{
  "d_model": 320,
  "n_kv_head": 10,
  "norm": "layernorm",
  "norm_eps": 1e-06,
  "attn_scale": 0.177,
  "parallel_block": false,
  "init": "uniform",
  "init_std_down": 0.00831,
  "init_mimetic": 0.7,
  "lr": 0.00205,
  "decay_fraction": 0.438,
  "final_lr_fraction": 0.0,
  "seq_len": 512,
  "doc_mask": false,
  "dataset": "wikipedia_en"
}
Each number is 128 + 24 x the weight over its row's rms, rounded and kept within 0 to 255. Layers, rows and columns count from 0. Numbers have three digits each. The size before them is the row's rms in percent of the matrix's.

# layer 5 MLP up, 640x320, rms 0.0947, rows 286-343, columns 240-319
096:133081141160133145111150161134123139128121126121120120172133113141139096136116127102090136131113128157119168133117101175127117125197100113117142126161137157131145109117121113149132083107140104114109129143134136107116140107164109120145047108
100:158120177124126103143129166062148103157129134117115095120152083154125095170138128145157140138111130124183178109131107083109107111066150108177119184131144136137104097155101135095119098161148086124130133074160100132139162145125134087115108136
095:132100128191123170132089130181121105125104114136131134106107126121118116100157138120114103120100186151140128141160116148098131110110164123170126111098093104112120160142115159136140137157121141116163146129134119137165133145118150051140084183
100:188135153120102132120128104102091103129119164130113150172096120135093113118120140142099095144133123117105122121188147118118164159130126117145128112113128146143150141122106164120117168159097119169141117112120138127110154130094131110101151103
099:124115184137102116120165109139141151143141107121088166104159174114118069113139129122149104116156109170145137125141140097132166137128122125144092168142111146122150134144161114114169122109111099099139118099152108116117106141150156133106088169
102:126134072075128127133116121057127145160163141118147130130097109133116133102082122111108132128121135100117138113142093131148121146138194117130117138185130104145172118131130122096140114077127128155088134153146158140163116119133112165149135128
101:124157143136131112121126134121121095110125158110127078153141149157153108103153128126179135133141102146144144128124128127133114106114142109086120098145148141113119105138130131117150121118114110088154168076118105136101142115140133163155078132
103:129088118092169118125162095106137156101168124121174123136140118158091125118140103170148121177108175136162163164101077123126116168142092094138119168143118132143088076155135079121120081130119115119136140120122121127108089115124099132121106118
098:121145089121101123140137118163108105188092144132157128114163164146098115115105135113193130173084108086144106090069130108162099146146105084135117161134116092127132117109134124149125111111154139141120098117102166140128081137129133139126154123
099:107147159080128120106142124136125121107109138140171104115091121121111096117143117145129127165147148069111144127133073143119084140099104155167119138133123110152144111111124139160103121133140098136135113105083103127121126139089081154115144143
089:100156126161135118184099139096154150109084112135097142142155150101119142126127190129091094157170134139119142120128147141143153148150093065104178102104152159148164133172135124121119161119095134135151131077190131124135153162115130132120133097
099:102104117149144126119125108106146110104096168133099119144138172156092140127148131141147131148132137143114190121107127129108126123098174167143130177109151148148163122133090141121137127125108131140142122104112112172155133159158077139144127123
099:131156171148149138108109125136161108121085178095113164095100109146128091108126159124144127110126102159155079088092093116163130111090087145109187148122136125130121160096138134172082115124102155086135154160133141093132098128131119121152167125
101:111130128071116077145158130131167119122164118124084109126171112107137175165155156114097137129137156139119116183154162129076171114127138115098120093125107108156154129146165124158115159101101162155173093108092111109137124119151132129124109109
104:117154083089102103102131122133100097126118161162130106134125116085116169120144137154095117089148122078133169138110131115080108145144150068127119119135116111131112092170170163120107137132118123160135068158146135118138149123078160133101118149
102:159074109133088167151123147153139118131156112151159139148111158114097138111148115137116074131135156086096130124103124106123101135121166111112109143148160132143160133149104144180149115125127129108107114074157091095081111098120145131163147136
102:135120111118120095150154135127097131096154078086147134143111116127141152147149096151143088136103149141132126118092134083122110107176166108162121124089118140108115119119127105156099148151109149142146116131151110100119161111131137186154128105
102:102124157089135138135153140121103148125140132166158151132145165127093135158158132120153130130170123095150181135138128085131143109127117121098091158136138150124108120124132122155115164113104128057105118167135133119109127095189105163125125148
098:138112093152137129141137114143187120126088111120141125117122141144116103159172156178094122154123141157105153138100093159128142113118147122088133139147083132113165086120124133129141076164126141144147150146129102120091148153156160115157129121
105:180123122088143119142169077132090136118124156114107102098149118151143136110115102099126140122143101159153100130118134102102140123127097057117129110138130114164105134160093104119150124115108153115079113165190133107089135121131113146137136153
100:125126130099112119176145155136174169115114137121131135100123097150112142114172155073104108157129139110194124111132112136115135114100105165113141122127116117133100137123107127134124138131128152114078121138090120170111089101143118148164130144
097:139143144129105156121122110101150103118094118174123133155149101161178104066168101088163146120124142115149119112081088101138135155135090126185111157145149157130146122132078145126145148128154099171115143092140107138065122120099100149075126135
098:096107141144128151117134123074135124135135150125147087146133140119121132109157159151144131104162165102113097095171155081152126117115104110160141206167158096141108158121100127157122115108134104142147148139144102121161084115114097117126157095
100:141150130112103136109123133094161085135140075126171115135104141137070105121176129187133122152164185140121098105115120131154133154108123142140176124131119115117115132107118126125091118131119145136153118113108131088085161106132088155111165101
086:148152132112104096141135169114102143120151103078096145117126146103143069154093113143177132117129101161127143133129097065124110148144145138091177125091119178154163147168116117111142175130125152154127115105079162096141148098110125106120100115
096:118166154165142124105139086147119130149099135111126117119145127135131093119126145122132134097176082159115108114130117110060108174127160119145133114128146126078144128104111184096102182166125133120141121063153129118109118127126144159129130144
103:098096147107123103119140156139141098127138141160092131119132132151130162101148133106142136155132106128131124158097148149170121112164112143164159135115152149140113118118118138119099113110134155154132056107177179135110105118136148144106139135
095:089116142080105117124116093132171160105107125134100139119145124093113126138194132174140094125109142086102132141163162109112113115107141186137169141149141123102136126131130185118126077128121114125156098097144120173137136113117093158111136143
099:123143108122138175158157124111126143094087155133117153124133199124123097089138122110114144137106110111124128126111102161112129106142082123077158092129131085173155082125112161158145110134121125137190138078126092095137168071128147110134063156
104:129138167146155154154148107137150132138099129105141145131123144118126141151149176121165157162157116116083087114150115128117162158123167171164130130174144146139126121107140152177099096103144110128117138122126105165085148084105149110121102093
103:167121147079122110138069148147141098153120194132162124109151129149132121104124092148112145108114140138175108112126100106108121132146101104111136133096123137117141144156117104162114123148110174116104118128126166083118151184122148138138172139
102:162111125124162089147166101145155121116131151131101116120163127137112143129150146145167127105135112120130105090109146143109156135143134113106134091041167145130149113103171114074063154123127142158173132078119097145164097118148130105113094153
099:147095112118135118112161105141184128125134107130148102123088166102147129141134155140113145141153144111154108170152162144096116120167125181143168121109122132102187197116139122110140097182122149110131142100128112110147091098153120155126144152
101:120121130174055111129153098158123133106115108119130119128136096082150174158133146102107102130103138091120117116156158152171102148113134156162136110146129151148110124136145109150124081129119139121128109112185148072110122118153192127140120125
105:063149179152096161132133117113102140119114150107156140133120135115151113132164128177150146098178122117097106149135123102125168086118123119137135119095156147110156136118156140129095110124140152138143100112104120183116112127110151135156149167
094:123093145121168130136114134149116163145167191115140118117125177115124152134154108133138134149150148095126115177143149159124096120104132112095152142141127135133131114100116096173091103124091135119137110125109090140134113124131136133168121173
105:134102183099177112119129145112133083124171130125087128162154146146109141116151129111140167085094122106158130089109140139085135177144102120148080160165161082130135092094127087136140116123146158135146212144107142139162111121166158095134133126
105:110125141109127091151164130103122108158143127129166157100152115090103138135139108133113127137105140095126095134115091114173131140109116081173056129141141130143135120136132111092099152143096125137109130130158141121130112157138110127129146088
084:103110169148165157097101126135149150128094065141114107112135117141130123089104132115139121102120124116157130106120110113135169174106125173123179146127098098119096161157107128147137121121138119110098104132133147154195116092093111119125118161
096:103144092140163127130131149161144126130096171131139116140132116088167126085147112106134084114112151119112103090116189130103097088154078135095145133175101089146114095093128120144110159092125132085152133131130148118132117138126120142121134136
104:128091094128136108113154161162158127166172121113141154146116144093134093120169101122111110139156107155078143124065127097132143118119145117117188100128108121161151139109120196086129130134093095149099099126160156114106149101170135090117105176
094:151097139149134145113131124117132104145153149183125128122138131139122159109123122108116148103132135108118104160177187149179131113144088165125111127141143127112149146115096145136145136131138121100115121111135145175086097117142142159099175149
096:099115148151156143134125128112167117146128124127142151162124151119132153157141142161133111133095138115144119118103130130157118113067107125185071145111148179115079138140131121153058128092122115103104158113090131124097127081134087146110167134
105:123132130141151126153097141141138127134122118099162151109148155133122064147158145140137112142122150146125155125121135126137111134150165133192121121087105119079093126165114166116176155153114101143139160122181131145120158133134120156072109125
100:102128144121132108091105166100119169147136176111133145092112140109108130114121121128083133143119122080099099136160115167109130162129169132095069119118136072126128108150113119134117141123123104123107160107164107130118127121107089104147069144
106:120161138145128134144123136105136147161155128104124085126131128108140120111137132120160137156110160168157153181094113165091137173123128137098157080105085131094116123157082141135172107156143091156122113145095111105121128122099109119116115112
099:133135135149112126123155113138146175159173102131153103158152140074063158107105158148116100136101097144123120119096111150144088149116140131162119160181133117108125135135101136120105138185139148101155113142123136129094150139097151115123176069
096:135138065117144100132149092184136128127124126128132136121163096175122107116118118084109184133143135092132140166150154101144102159116132116159128120114128124141169120098095093134114098116138137108106189112133109151150132153139121182150136127
102:102146123102083174133154156139064097122117125099115107141154127146161153153149105119072142188131142091132107157112131121151149139136145120097127146168111096124126130148107120166136154111089111149155112113119138137181165151110117197080084153
107:110144138143117128109112139144113116126157144126120062145138085147102155114146114153149106085129112156104133135128105105147166134169133145104158149129112155127149097149086151074107105165172131092109115164119149160113159141124128094179134126
103:106127109114146110145155105161081115124101114128090104141144142109117110176101111121082116117138126131126150153157101115136129171182146135146121075134092132161121110089116136100133109152167129083145085154092147117149105161092124122118096146
103:171140130139173142113151139150133112140171088110123091179136139123096114171122153172149127144124090121115080154150126184128109067106128136178130134155082104113110160147131159133095105096131121150129121153156116127132112151144154140101128105
102:096132150175104160142085174130132150092138122144158147121105096095125127129162144128137105134148119121118119113163095133126118107116101122124130180140141108126124153139139120108139077156128115122174172097177106171149104140146124138182166143
101:118119131107137118182123099141077132146115118129118153131104140134138136146088151119106133093154138101124122119102088121108162130114159163119151153142119162138128135152156092096116120095143154137144124114100153105098166100135107101075098104
093:140123128113136125155084132127140177127157105168120127165108101141138075130130116071118073136127116112077171123108119139150104142117107148128115095148131112153169125110130135150195144134111144114121111105124114210139154144081125165141092147
105:125092160135085124173166137092130118120157125110122142141085158135155141111137123095107132114121123139106161111138146114132145181087138125094146125147072161124153132116098143108137054110162105082104132147166174094101121139124132137094116112
094:144113112110147125079115118102100109125127106143115134125130124102124108073102130137170139122128101106172153130176160124135127152174122128119118103116152152144094155145137119150117142154113148122122103113146107135140136109184140150161102158
098:152104105123125151120143125139123134158169135166096090107145091130117118135153114107081116100096140175170138118150144095147132117136108196161151106124157112135190120127090122110150132152128126114105104116177151103162124144154128097138101112
# layer 5 MLP down (transposed), 640x320, rms 0.085, rows 286-343, columns 240-319
099:125171145103090149124137094124131154085156147159116115129084135131143150114132110151158121133167140119120076129146112086122165136113106106183121120111132129158118144141143158105107130148096122110150118126093144133096202128131160140125130153
101:141101136112067162135123164117120145161146121081131093133144125169119104148158084152146099135119082107125156122165137161141130116143169128110086121135095161135121131137153127167124158118118125129121144081172113110133171112094159124120135171
096:130155105109099161110131116158143120150069185092124124126143169115143128148133109115095131101130134106111154154109168179125106153154175091132130067174132121138154128119114123146106132081149173147094113172104110120150117139144160109143134114
103:166156128123143135107106101166075142097115147115135080155113073144140095078163141147123104160125114123147070128144120153095154114102117148127098128123116153146123152159110175115133116152114126151135162096112139141119141126094118154143136123
098:109080074118147125119141103087108115100127114153157144144116154121114087110127153114126115127108129143103127135168114102102156128142122104150131091173107159152102129122131147138112111152132114126129088097131134147134132154128131149119129164
103:139154063152135113173130134163109099110115122140165120135147163105115088114170127108137118148105131178101100157143152141161113099199104119153124095115162108123162137115170141167144143116111135142139122169119105078122085127121128111148136109
104:166155130116110152130132085097147102123144109107113133131129157134133161122152115124085069111166121117128141105098101143106115100092109116128139094110146099111137109122125139121174110155123157119093127150125116185117118137144137165159089153
101:097120131066129126107106125109101131100140119131174155146155106133153163113100092172115098095123142130120120156090104159106126101094118160142125155106094170116085115127073156123123118126125152136143149143123159128120095106187146132131120129
092:097109164168103080132121149131119095107135150119137117128127167137105171165151154044144165098134095100113102113129112183087145159158160099125124167173117125130137105127099142154104142130138160111123138091125127141086140147166115143134144173
097:121166115146130152146150120145130085141099074114144175160119167156120165168094175077109097154095130119112112131114115122151147156106099111114136128128177163157144123081156105134145155135150110125133108138085106118150118145132075129157125166
099:151112104126143131113106127178169125179124174118106120089086094152132089132107116178097151105165124156134159162169096125118136125112191144131116165144097137160136146128099107117137138153135103138123103144128147169088109104161177167153132146
102:056113103099113148127185112152134123130152141134082133141168125131147160125175131176139097088156128140129111149152143096112124134119157135142160124136125108117117165095136116137139076111128127110177124126099135133105100157131088135105109113
100:163107099140124139154112115126138089157174165162109144140127157115138117133131114108108159138112141140160109094167091131148131102095161116145140138129098094150138098107102110148089067130120112140175128138114142079125117089081152107144134115
104:126102126129132138141118135155129164084124101132122136119070119108114104150160143145086117173135165141083119093134139142091119181098131149092150149174104114124113126148084133113114125121090142126160130112146086123122102127128123084117104124
101:128135066154102118094114100116117126121137147117154128187104127103129106085144122150113121151142110085135160174116109127152110145148159122097147117137125161158142140145147174091147142145084133162095133135180123121140121125136146139090128145
099:119103134094134132153101126186135170060130157140144158120123173106106146150136127148136100158111111123100156128131101103098101126071165145107137122163118110105170130153119110149137095120195150124169121125119122137125171130119104131121118089
099:162118145107151104114135168109118129110138138167114103118147092122107132104151151179097114103129125172106119124080121080144101129128160171155165099071119105069103104127130130137130153146147132106111112133114133103096158103140131136161145142
103:139137135136149097120119145118158122094138144120120180155111178159196121138113118146115146153181128102107123159172108160097192062089131138105122171148049120146099079112140124121120152165128113118164141141122104156097094147127102140138117106
101:171135140111147095142168115140147159128146126129127118134149132125154138106143141128126120114132124095085165152138112138095104118171076149116086158134124125147141128108135142139126127167160130094140118109125108125160119147094131126147165102
099:137083101115150094158127133085118145147165147144108150140124125141152098135162112144131159117149125130098141129158112108123064145145108180113113103120105145135175125122136116105157095071113155103102126131134160085103115142137134140146099092
103:138151106105166137172099160120166167087119091175153126117123129163130122148140080140113136175115125104119109083188088170157121182109107089121169132113125130109127120130128131144106115111105164144142146106105110129123138133125136133157147116
102:130162145150137124144169157128133123128141133175119184131142108109127115138096171121124122106122127109115135149178104145122158157092094151168127120130113120132123114103109159137127131129141156092142093153154130165104109086162142160075103144
098:087155111146125152108126151122143141101135133091123130164122103129139160119110149154165104148160114104144119096190116106110126135105124104158145172174127162081118127149179114143161163158122109115159120094124096122145152112123119099100145052
099:148120129135122118114124108147126081159095124116157130120133118149101136129164126152112159103104151110107146125147100141106141118126127095090093173094133077140108166166199120086144186080130132118135156131089154143119127153135086145124126133
096:136108122114116097154136133094166118135146151078127139127139191130107104141126123112113089144172108114133111161109069109107164142120142103154140124111133163170191139118111096121160157136135091126107124117134154131149084096091153053144106100
102:103119077132129160069111133159112117111109092120091119139167152098149129117186154162123127114120139081131127128193139117097089161124111143158154108131147130146132102171105128144127122157110099151088137098076118139144113101114147171111130170
099:131099160103129109119164155117120151130165117124115152132112186158135120123116116132126162148152157121101126153130134111054140133146149132133150117093156160153120147135131146079107106096142120136121095103126164128114082169151123138142140108
101:104134110105126130119138120105096140142129121099148126128145118078172083138072071172101099097113110156187178108143164124142120154121138136174119095119112089077128077078122120142127119108142134122159128097107115170087159119151144148113084123
095:161129122137152170115104127151144147150124136107118131122153135159155132107144112129153093140101127121147100146142125139103178104175150129102143093191124091107081139120169129125092127164126042140136164106121131119135113121171138121111096111
102:134093114137155110118165095120107125100141140112135129169114128092100090108132119163171131154151073131117152140153086123130150099159100113096122158098156112114116167151100117128102085121125126131160105168148112099110122086118111124146124159
100:137068160127097142141167122128103077152114103152110085142175136130153127137139120146135169106171115105173165103098126096151126136137117083079181147113106102094109085122118104100119120133102095080129118128133147157144151122120124120117159146
100:107132162175121146161119131121122164136108136157149114134114115151147173123111119097115086144149127146142120128106139101107165153135101137114128114111129107136101167135186128146105143156084135111141141131131118109164144079136089146144151187
097:140156118106132158181099119155180140121122153114170059107094142125163157120109094090146136116150150152129142124105094146129110143092106149160144106113140125158132118175114107112133112150146130130102107134119109096104183123131081130116132098
098:145168130091097114129151123158141176132116128114131110162104137107156161126088087148102149105119142148134124130104163109151139144122098135128162139138084155146118091134089137111070142129146117122096139158161111117123133072142124106173138141
105:171112150111148128137207121116122147105128133122118128163087140127138107090095129159107136122207123150086153161123168098135096122107099110129158149119144145120148167144146125135137157145142149079166118160099145105161094144134109142163129131
098:161121135144159120145108150147129116111183174156107086141137114095118139135158140121134145121091146141151135059110130125136141133082129053123154114145134114103160107095135140208095105130128130118127103097080120120120102097134169149162104140
103:119173147160098120084152131084114126136120164090083095154114119109156125053160086138121125153147101157126110116115163152195096114125169133132116160072136157171130109094152171148136144137152152153120157110123141118127121122165115082125166105
103:119124097144121114118114096148080093149146115122154118096129176122084120152118102120081176111142102101122148094104141181141139117104109144193148120116149134145122118134093172182155096116138079110078171130120173141169144165157092097117095135
094:109117102130110130109140096126147100125141085118107148145132154116129139132106122133139145147123072140133090122146119117143145189153128157109157140116088135110134146136128139154146135137124089119100132139085114137163136125133136099111109124
094:085131143105152136134144153177126131131130105167139125167126093133107159129109135107113113103102120156132157073113140106133167110114094144112081134121103164143166124132124119119134126133143148125163121087166118128157145143140136114132132135
102:116093169086104093140156094093154135101185148141125122093138126101104111128101133121102138092146107126167142110098121137131125129156132150084119110146114080158139125123135153132158142136111143117131095103167114154161139095123111145171153092
090:110147085136103164154100126112112129147168084143113141151132145138066144132096140101152150161152104159176145116085131114098112081109129165102175133126169157137133138181094127107114123146147104128122101134108104169134117131148145118115133112
082:145066147134107185135111138148105124115145105157111094107133118133090144154138121116133140091120099076084141116138100149133133126159097136111124092135130056143131117139153094127116145155132082172106151095112126161093132103122123159128129112
109:142115113148148132117083106098133116113120121155143129120092141119153116163111101123141086080110126161099120095125141116153097091158132121135104162094137111100125155154143142122139146160147137141110108082118150124151180163134156148159136126
091:138088111144118138102163146120130149159118150106105142116151144127077166126134153164115094146118098115104125119143068128147108111099108108146149116132112119106124133159126100164133118110138153110141129151176144143158119116151140178206104128
095:122126141137112104120218146130167105150090097126120121096174142132120141155091169156136142146117162127151125102131142146089129148103159090153133109082119140164121119101148162129092132130107144132139087122149106135109118117114108121139142134
099:137159138103119139113126130131129205136136096123138108119123120105114121087155151165122141129149175120090144146159145134131136144107165095159140124147155163101133125137120155122100137159119142124145117166131158159115160118107127128109136123
099:088106149095136121098119121141126128121122148092116090127134090121142137096106119054155124133139146115152117113143131079140132140120128095119127103152111135118120105124111127131153134153147141152159195109109167140131151133184126157165139116
097:122116181164120122148175145119116141125109157144097132154159120127114128123098157108116151146125139117186096135114183119139108184125119135148145088137120123124126099121083139161113096113122098114111122139131124097107162158187115177129116180
102:131143117095088097149104099137077096098134147098158114121124117130085100121134141140117145136135104149123083130128145137130145111099130148127180160138185133161128141109038158147082074143127139130105127194100114095119145131137107137153172152
100:124162127096113098163168131121127128103130161156127131113140117129142088135164160105142176089116103151105082130141121116148121159097154145148165142149092156161126126109121126143134137148083180151129144162119142110123114113153136108107118134
101:115138127119094166122149148138098139119177110151126085154104108101129126160084104151142106119164101136118154165164117112115137155115076132113087192179113148150138125132148187119143101143132117112107094106114142096106155140120139140139103125
103:125139137092119150126144102148111103155148137128148148139168112105156139158149109149114148090159101173077123144125107102106118130131101124139109143120143145107112114139139163123121146132134138131172163125121137136125116132149130151149111189
101:125150101084165124198138114155133106094131089120105128096128173121079150146120127150155123130148129150143079116122137144144125151129162157111112120184112146141139125171114105154127168147124150173119161163130123166128141146099117117147123107
093:132113119104119123079152143107123120086103162132125111105140127104130171171125124133119178108115155075132136108132124119156145128137151110144144160121088111133125145118177165170108136111126155111127147149141098165122153160147144133109160179
103:119121154094146168108130107113098119152109114111122130144145155117102197159146108124158125138114140141119136116124123116136107111121123081098109105116142168162133149088084110139094082061099110062162114092117142091099084117146101121102138131
099:126130109109110136123111109149114121111126142110134144113117114150135142119119133117075112109144121104165129135099100105141149135159165119174171107158114128091096121126122134147153125156106136138146166093117118144091140132164130137099124134
098:133141102160163144119103111145143156133149126136154098168144103207121116117137152146110126126107125130118159089095118138127108151095126140092118087172130122089133083123167133131139121160105104141110100106135135119075141130110139143119126105
# layer 5 MLP gate, 640x320, rms 0.0974, rows 287-343, columns 240-319
105:137145153159143120145127110119112091123130089183163137133148115140092088136154100107166103101160157148155117139156155130111143100076151099157113116119103130109100148148153142133064096132167121135126098105137131162132133099118112111143128107
093:083137125110167117120157148101083093096133130179132154120153102140154123119124116110136119160162107133174128115134064097155143098116137149159162132105161164134103159100083142132127070153126128101101120160153160130123104137141089145159138122
104:106141185119109131156126096142141135152109127125064105077175161131159106152139095160096127091132120104146110150063144139109143169093117113149140112111079152101153133168109143158214120125110169111110121134127125134108162089142146133114147148
096:118128130141120112161140132125082156096105092132117158138133119115094111128133175124117127167065155140135129109130119141143122138163137131142089136135155161125146126110155145128081143119095100128147141116126201180104150127158141143119138088
102:143111156127103128131119091110128148136092162126129128154141136110138163087135102198110174143096117138098109143138144104133088141129146143159171119121126107101124108092113098112128102131125117166116130171138113189140100094157133117133142155
096:123081147147101069143121159144136130105116116102150124162096144121123149116146089118154108102144110147125126127111141129104187110062149096133168110085112165110147135162148122102125146126164123142126146107089130138133162135166139116159080109
103:139118140138146087129148133137120083152100160094125100157135150115088113124095133113120130139158109168153158096149146116122205075148117135122124149096099106089124117089126100136130112119103143109133112137085116135140154097124147142143157108
101:090094130093145145116172153047132120121092140097108130131106111111106149111108118115125151130119097084099126109108080156110116137128140108164110157158152148129135117137146118126124120072128139140154107139092126110123099099176145127150127153
101:131141112147096191159126127152091118127133114146170114138133156127137115153148130152146111122162150135120113140135073146111112119092095111171129104119122111119151145177119135091134084158101088135106166112108097113108091139161104121126116109
098:097152128122152176111112108170106138140117109094104126114068156110130106119094090108129145135149076128101100120142125155142122128106144139202100113189089093124151121098165092161142100094164129131103096141121111137104114129125143116146132109
104:116173140097134082108098137125112141154155123132104103149136101158097172136098147146137095108160113107132094135186093147137128093128083088129110145141154099130161134178120124118115148170114154123148098077113153166139164140100136138102127134
114:128140141128122110112150116144122108173159099129156101123142134135107127142122166076119101112166121155130095136071136135158121120115104151149139118120104114116160178123150147175155140113109134103169155110113122108093122129142183108074128107
099:164119112129155131094090125151130129139126119115173134170161146151116106169132105146126104068118148122152162085098109161126117125151135147144113152116128129151088096126118142089149132154145084135131187125115152130132166150097139135131121159
105:160135125125113100124106129134106123147200129098171149092106158104131105110133117089125078131159105155087138135121130105104155128163101148101095075146130133159133102159102121094108125132124130118130137125154093102114123109130129123120096147
100:134105153144158175124149141163120137102131143104105093122159104157140134118128138097100105104159157158142092162103128115106135111175136132151097110055102118128143090132129126168100130179109168141119151109101145115172137098163114147176160153
100:092076166131134125123156154140160136127101157115093119109125080148141124126143146125093118148129130122141111130157105124129139157117135038111132115194116112125139030104105125154135095125157108107150137146166137122116103167133145120112150163
104:146163116112137101102096113169109147136147125131124132141145127117122097155098104128162109104157104088116143120110145170160139128110150176099135115097125139140155162150143101116179153125146137140101127158171140145112143130106133138118127140
098:115120159124135164106151133127137150113112146088155124130119117082066122149080119150131139130127120120115164102115103166121108087134141104142156143078134122139093083153105123168132126119120151140123118116162087141132179128148167148128111134
096:112158152120098138117090148131158138141090141150140143146091128150079135107097136117103095150147105135138145126093127140120163117123168100110127112148142145120163166106133126134111153139157094104114158151137109104114120129122098093152130114
109:125158135140095144131161105136114133169150176115112099116122103143102098130132087136106119097106149143124099117095146102135152130150114145176150102132141117111134159128139129116113104180129128140111125109121145176138123138107120103114140130
098:133124144110170155153125149125093121098155115115161142139106134107120084143130149108142143072108113147115125167165113131086154083129124096136107136133062096105118136111144111135071151107145159120121099133140165107145117117123151144118126158
102:103137109133130101137116114120161168109128150096136097109132096099115113153153108132144095128162145140127103188183146089128122125155122106132108162152105166139118166162124117148144135129098138079151124161124137081097064141107113148131084134
097:129163117167131123105108118130149097131099091109084103149103156114146125131123162166153161126107179168101114189072094130177153089089120143152098104131150135110096125192157106122113108155123158132118139094130153164127164148154154119115142146
092:133108113128079129121132168113127130129115154131123121150127079114114105159146120150164156076141097143124144147159154118136109132137139089106157137145109186148144128116135170084143140137142125157113116111120120110152107113152137142117091133
098:119125125144112122147115186132150120113131101135122127100157140163143121105138135050110137127161133118132126173097136115152152120097144160186137136170146130156100180126121088140112060147142076107078078132094092144097143133150139165135124150
112:110107142089154114155134158090124093104153132135131135132128096130121145107083094121124145171127103064099180163166093132130114133144104139133128145129123180106142111137134144115132134112173109127109124113136142094107110107157159169155144123
099:091165110179113152121132123114108124146125146092154126109100145172095114126078113129139137077156116155161165175131140149164149181182133117160099114139130086131104135058134112139120109108126121123144135117108126142128146135134212128111131113
100:139137121123094085100129121130110102147127164120123129165082104145095106106095080156162141097128098108126146117147144139151109170085112112117171137127140137088150120151151126150147116134122122083104122119120142128097098129141130127124127150
107:090138153154091080129130137167118135147109126143120127114158128174162118148140136108113075081114125166143148136129144100123126122092167090153096124135126133162118130121146121112142172124104144098158142094145111158123144128145091143133128139
101:103132161171151164111080120149075119177135113103127135132109131164122139126160155115187129082088154123118169158122144066122150116159136140143149132121086110123134130095147144158122094110079146087145139126148173122141160179074099142128127119
102:166140140092128116078122147146125103098125096152113120092141167168107160132067096117153115111121114097144151147091058120105114117142113093118132115152128098120130138152108119127129146105094131112142130121117122148160111115140138152112105160
095:175137148110158096120141124124127149179144150133134124120141120144094191079114131088107105125126098138137105112141095147112113135106126119160146086147076119135111164190104129143120139180118103139103094085096104098128180152161140114112106139
098:117125130164124123123108119163144089117109124149084138129126128114110167115109141170149175105137108112141117152143138155132108120151138156142120136124147115132117141105130141152156132134085117151155116073122134107105121152154164149104116117
105:106140110129127137151099177124149172099114112111119147090174144146133154107095151102158117078084145113173106110124146119095146147145106119119110160145104102079144102119101133161119105124102127149124146111110103116098134102155153103119133141
101:127172132129110098124121151130083100147123095125143102148097107109113154151132166119150101086146135139103131097073136117110175135131145105132139125129127115121163152157123123128149144160156129177101166096114147106054126109134178134118137131
102:124133124119119196085145147094120106097104119149138106076103132149132088109107123149105093120108118109117125126094125130114148119101091152101145122153110115123165099139164149142132108094118162123116126164139106161166119169142131137158145116
103:109143118159126138127097141138127134119136119149103102146150122096129137144111082113125095121119094136124164063150143129143073100104121141157121143077125127129118156143101079152144168116113100175089150137168157116166086145122140087139178099
096:126082103154184159124173145159123151125086101117129127118133093145143130101109150159112137074119145158144118093102112118103145134110103145108161130156056145134104149126124122169125131171139133114113129118147153200140116104137135179133111099
091:151111158132109115127128142133128142109136135174118137163126109126129142139096140148118108102148085099111117144118138093142129175137138134131136107120155107111140108166140116170114132124120141115116111129157161116099140122124101154138125078
100:107137132142135119108127133168102114113125115176087103120112182148122133158127169149134132157148113138081148130108103128122142112095131146122156104113163169118157124131089105141125110133171131127128079146083172146136086154146114147171126122
088:067134134127092143089111161125118136112142122160134161140127131110114169122121124150138154105149123121097149129162109150094149125106084148146164139143146145116147119125111126110142129119109108139101097100125096118156107121139139118132139097
090:114141122101138146130110119158075119121102115161056107150152152121133116136124116137095180144122128122092137090124142105171124167140110102108122125165155108130082122094110109149146119169113136136157185094147116130156154158121153115098095174
103:124137139108127075101117147134177155114113142117124105137120134112111159105125151122160112114082102136139126126145130080119119156119128130104095134024112133167163140167143128141169175149141117156162154117141135144143099112133131148139130103
095:137116136162145128110166116118113154109120109101141146132140132137112133130177098123105136093117130113143121122112141148163109080119087145135125171175136131130121112120135107135111072164118132082162122081118152153124149144109129114134129101
107:142120144108166117121121161113158157135129132123085112116114126114149156096108121125148108163113169137134100124092121190123146141131058114139137107127096146102134120160108134126164127133112103168150099138097157142148136137128127119157099091
114:122127139167118135116131144121121160141132100131148130117147125100149136111143058162137103142149160124177139128151112125127130123127133088147125139158144104126100130131109138144113122130146156113117087146133129090094105144090151104083108091
100:112133159139105065157129116125119100129126121120163097135105161111122092127109108078134122143119147157064154143119130141152142131145157184127071133088120150114046136093136119068149129148130135115128151096108163148146119098118140104102137130
102:152093107102143123106100139142160099087091146154128146110111110098118123129109172159138124076156109116105201145093087109181143080156143139153110082125144116147139109158136124120133129155138138114154096114135114140094123133099107094122168141
106:073114157134161120146128102080105116177102121119102131098094097128098104135149141143191138120121142143100149143099163127149126088097100156126150162119124153107150165120093143152130112142140112103112125109098140178132142088113148131161164150
106:112142144109133167125067109114151145109127124140143160108110134110092177119142092123117086144160115143128150146102133152144131138139114125141114214117103138101089145151137116157082149090155128108119147121132166160159111123153137125118118114
103:126108142104119130129140169155074123144127116160128087142094119108148105110135124164125112145133104106116182148129144084097138137143126158151111149133133154125159121111147061154143117175141144115165116122133155133132106144130145136116167130
101:110176149131103150148118103119106076156104151110128130124154146150104097135143128147143100168118141128153106127178116103157148128134148157156085135103122131148139120127134094151104087141111115137152143144128105131102132188102116132126089110
100:091104126112129152171132135156078096094146175117157128125151136136151149141129142129130093111149121129143134130118128117126137123132130097121131106138154117112127142150132102109129119099120121136155126109149141090094109130113114126128141113
090:108127134155147148151149104132089125101124177120133108113143123124156148131090124102129107126172108118124164096128130121114120149107090097107159137188124180119117158129115142139158126160162152119126168159165140096140095140123128129116132135
101:091087151148160097139134145103143110129099155131132128125148146187132150191114107138163142153133094148160110127137145153133106080109123165103048138127128138114133135128101168118125123071115146111133112129134115173117125139123138131133115148
102:141131139115190108153127154107139141116124156138119112131124128148103141095133165117112117194091083114090135135164144116139162127174141131122137135111143144137137114135153158139121117130110088117135151115124122141095068095110135149120125158
100:161093134139093167151100177119125098117151116124128125129132115151118146087141141140121109101047165091128119141122123137103133134108138128090109113119106106072117033125115096147107118120086177120134127143111149097157084126121122147074144130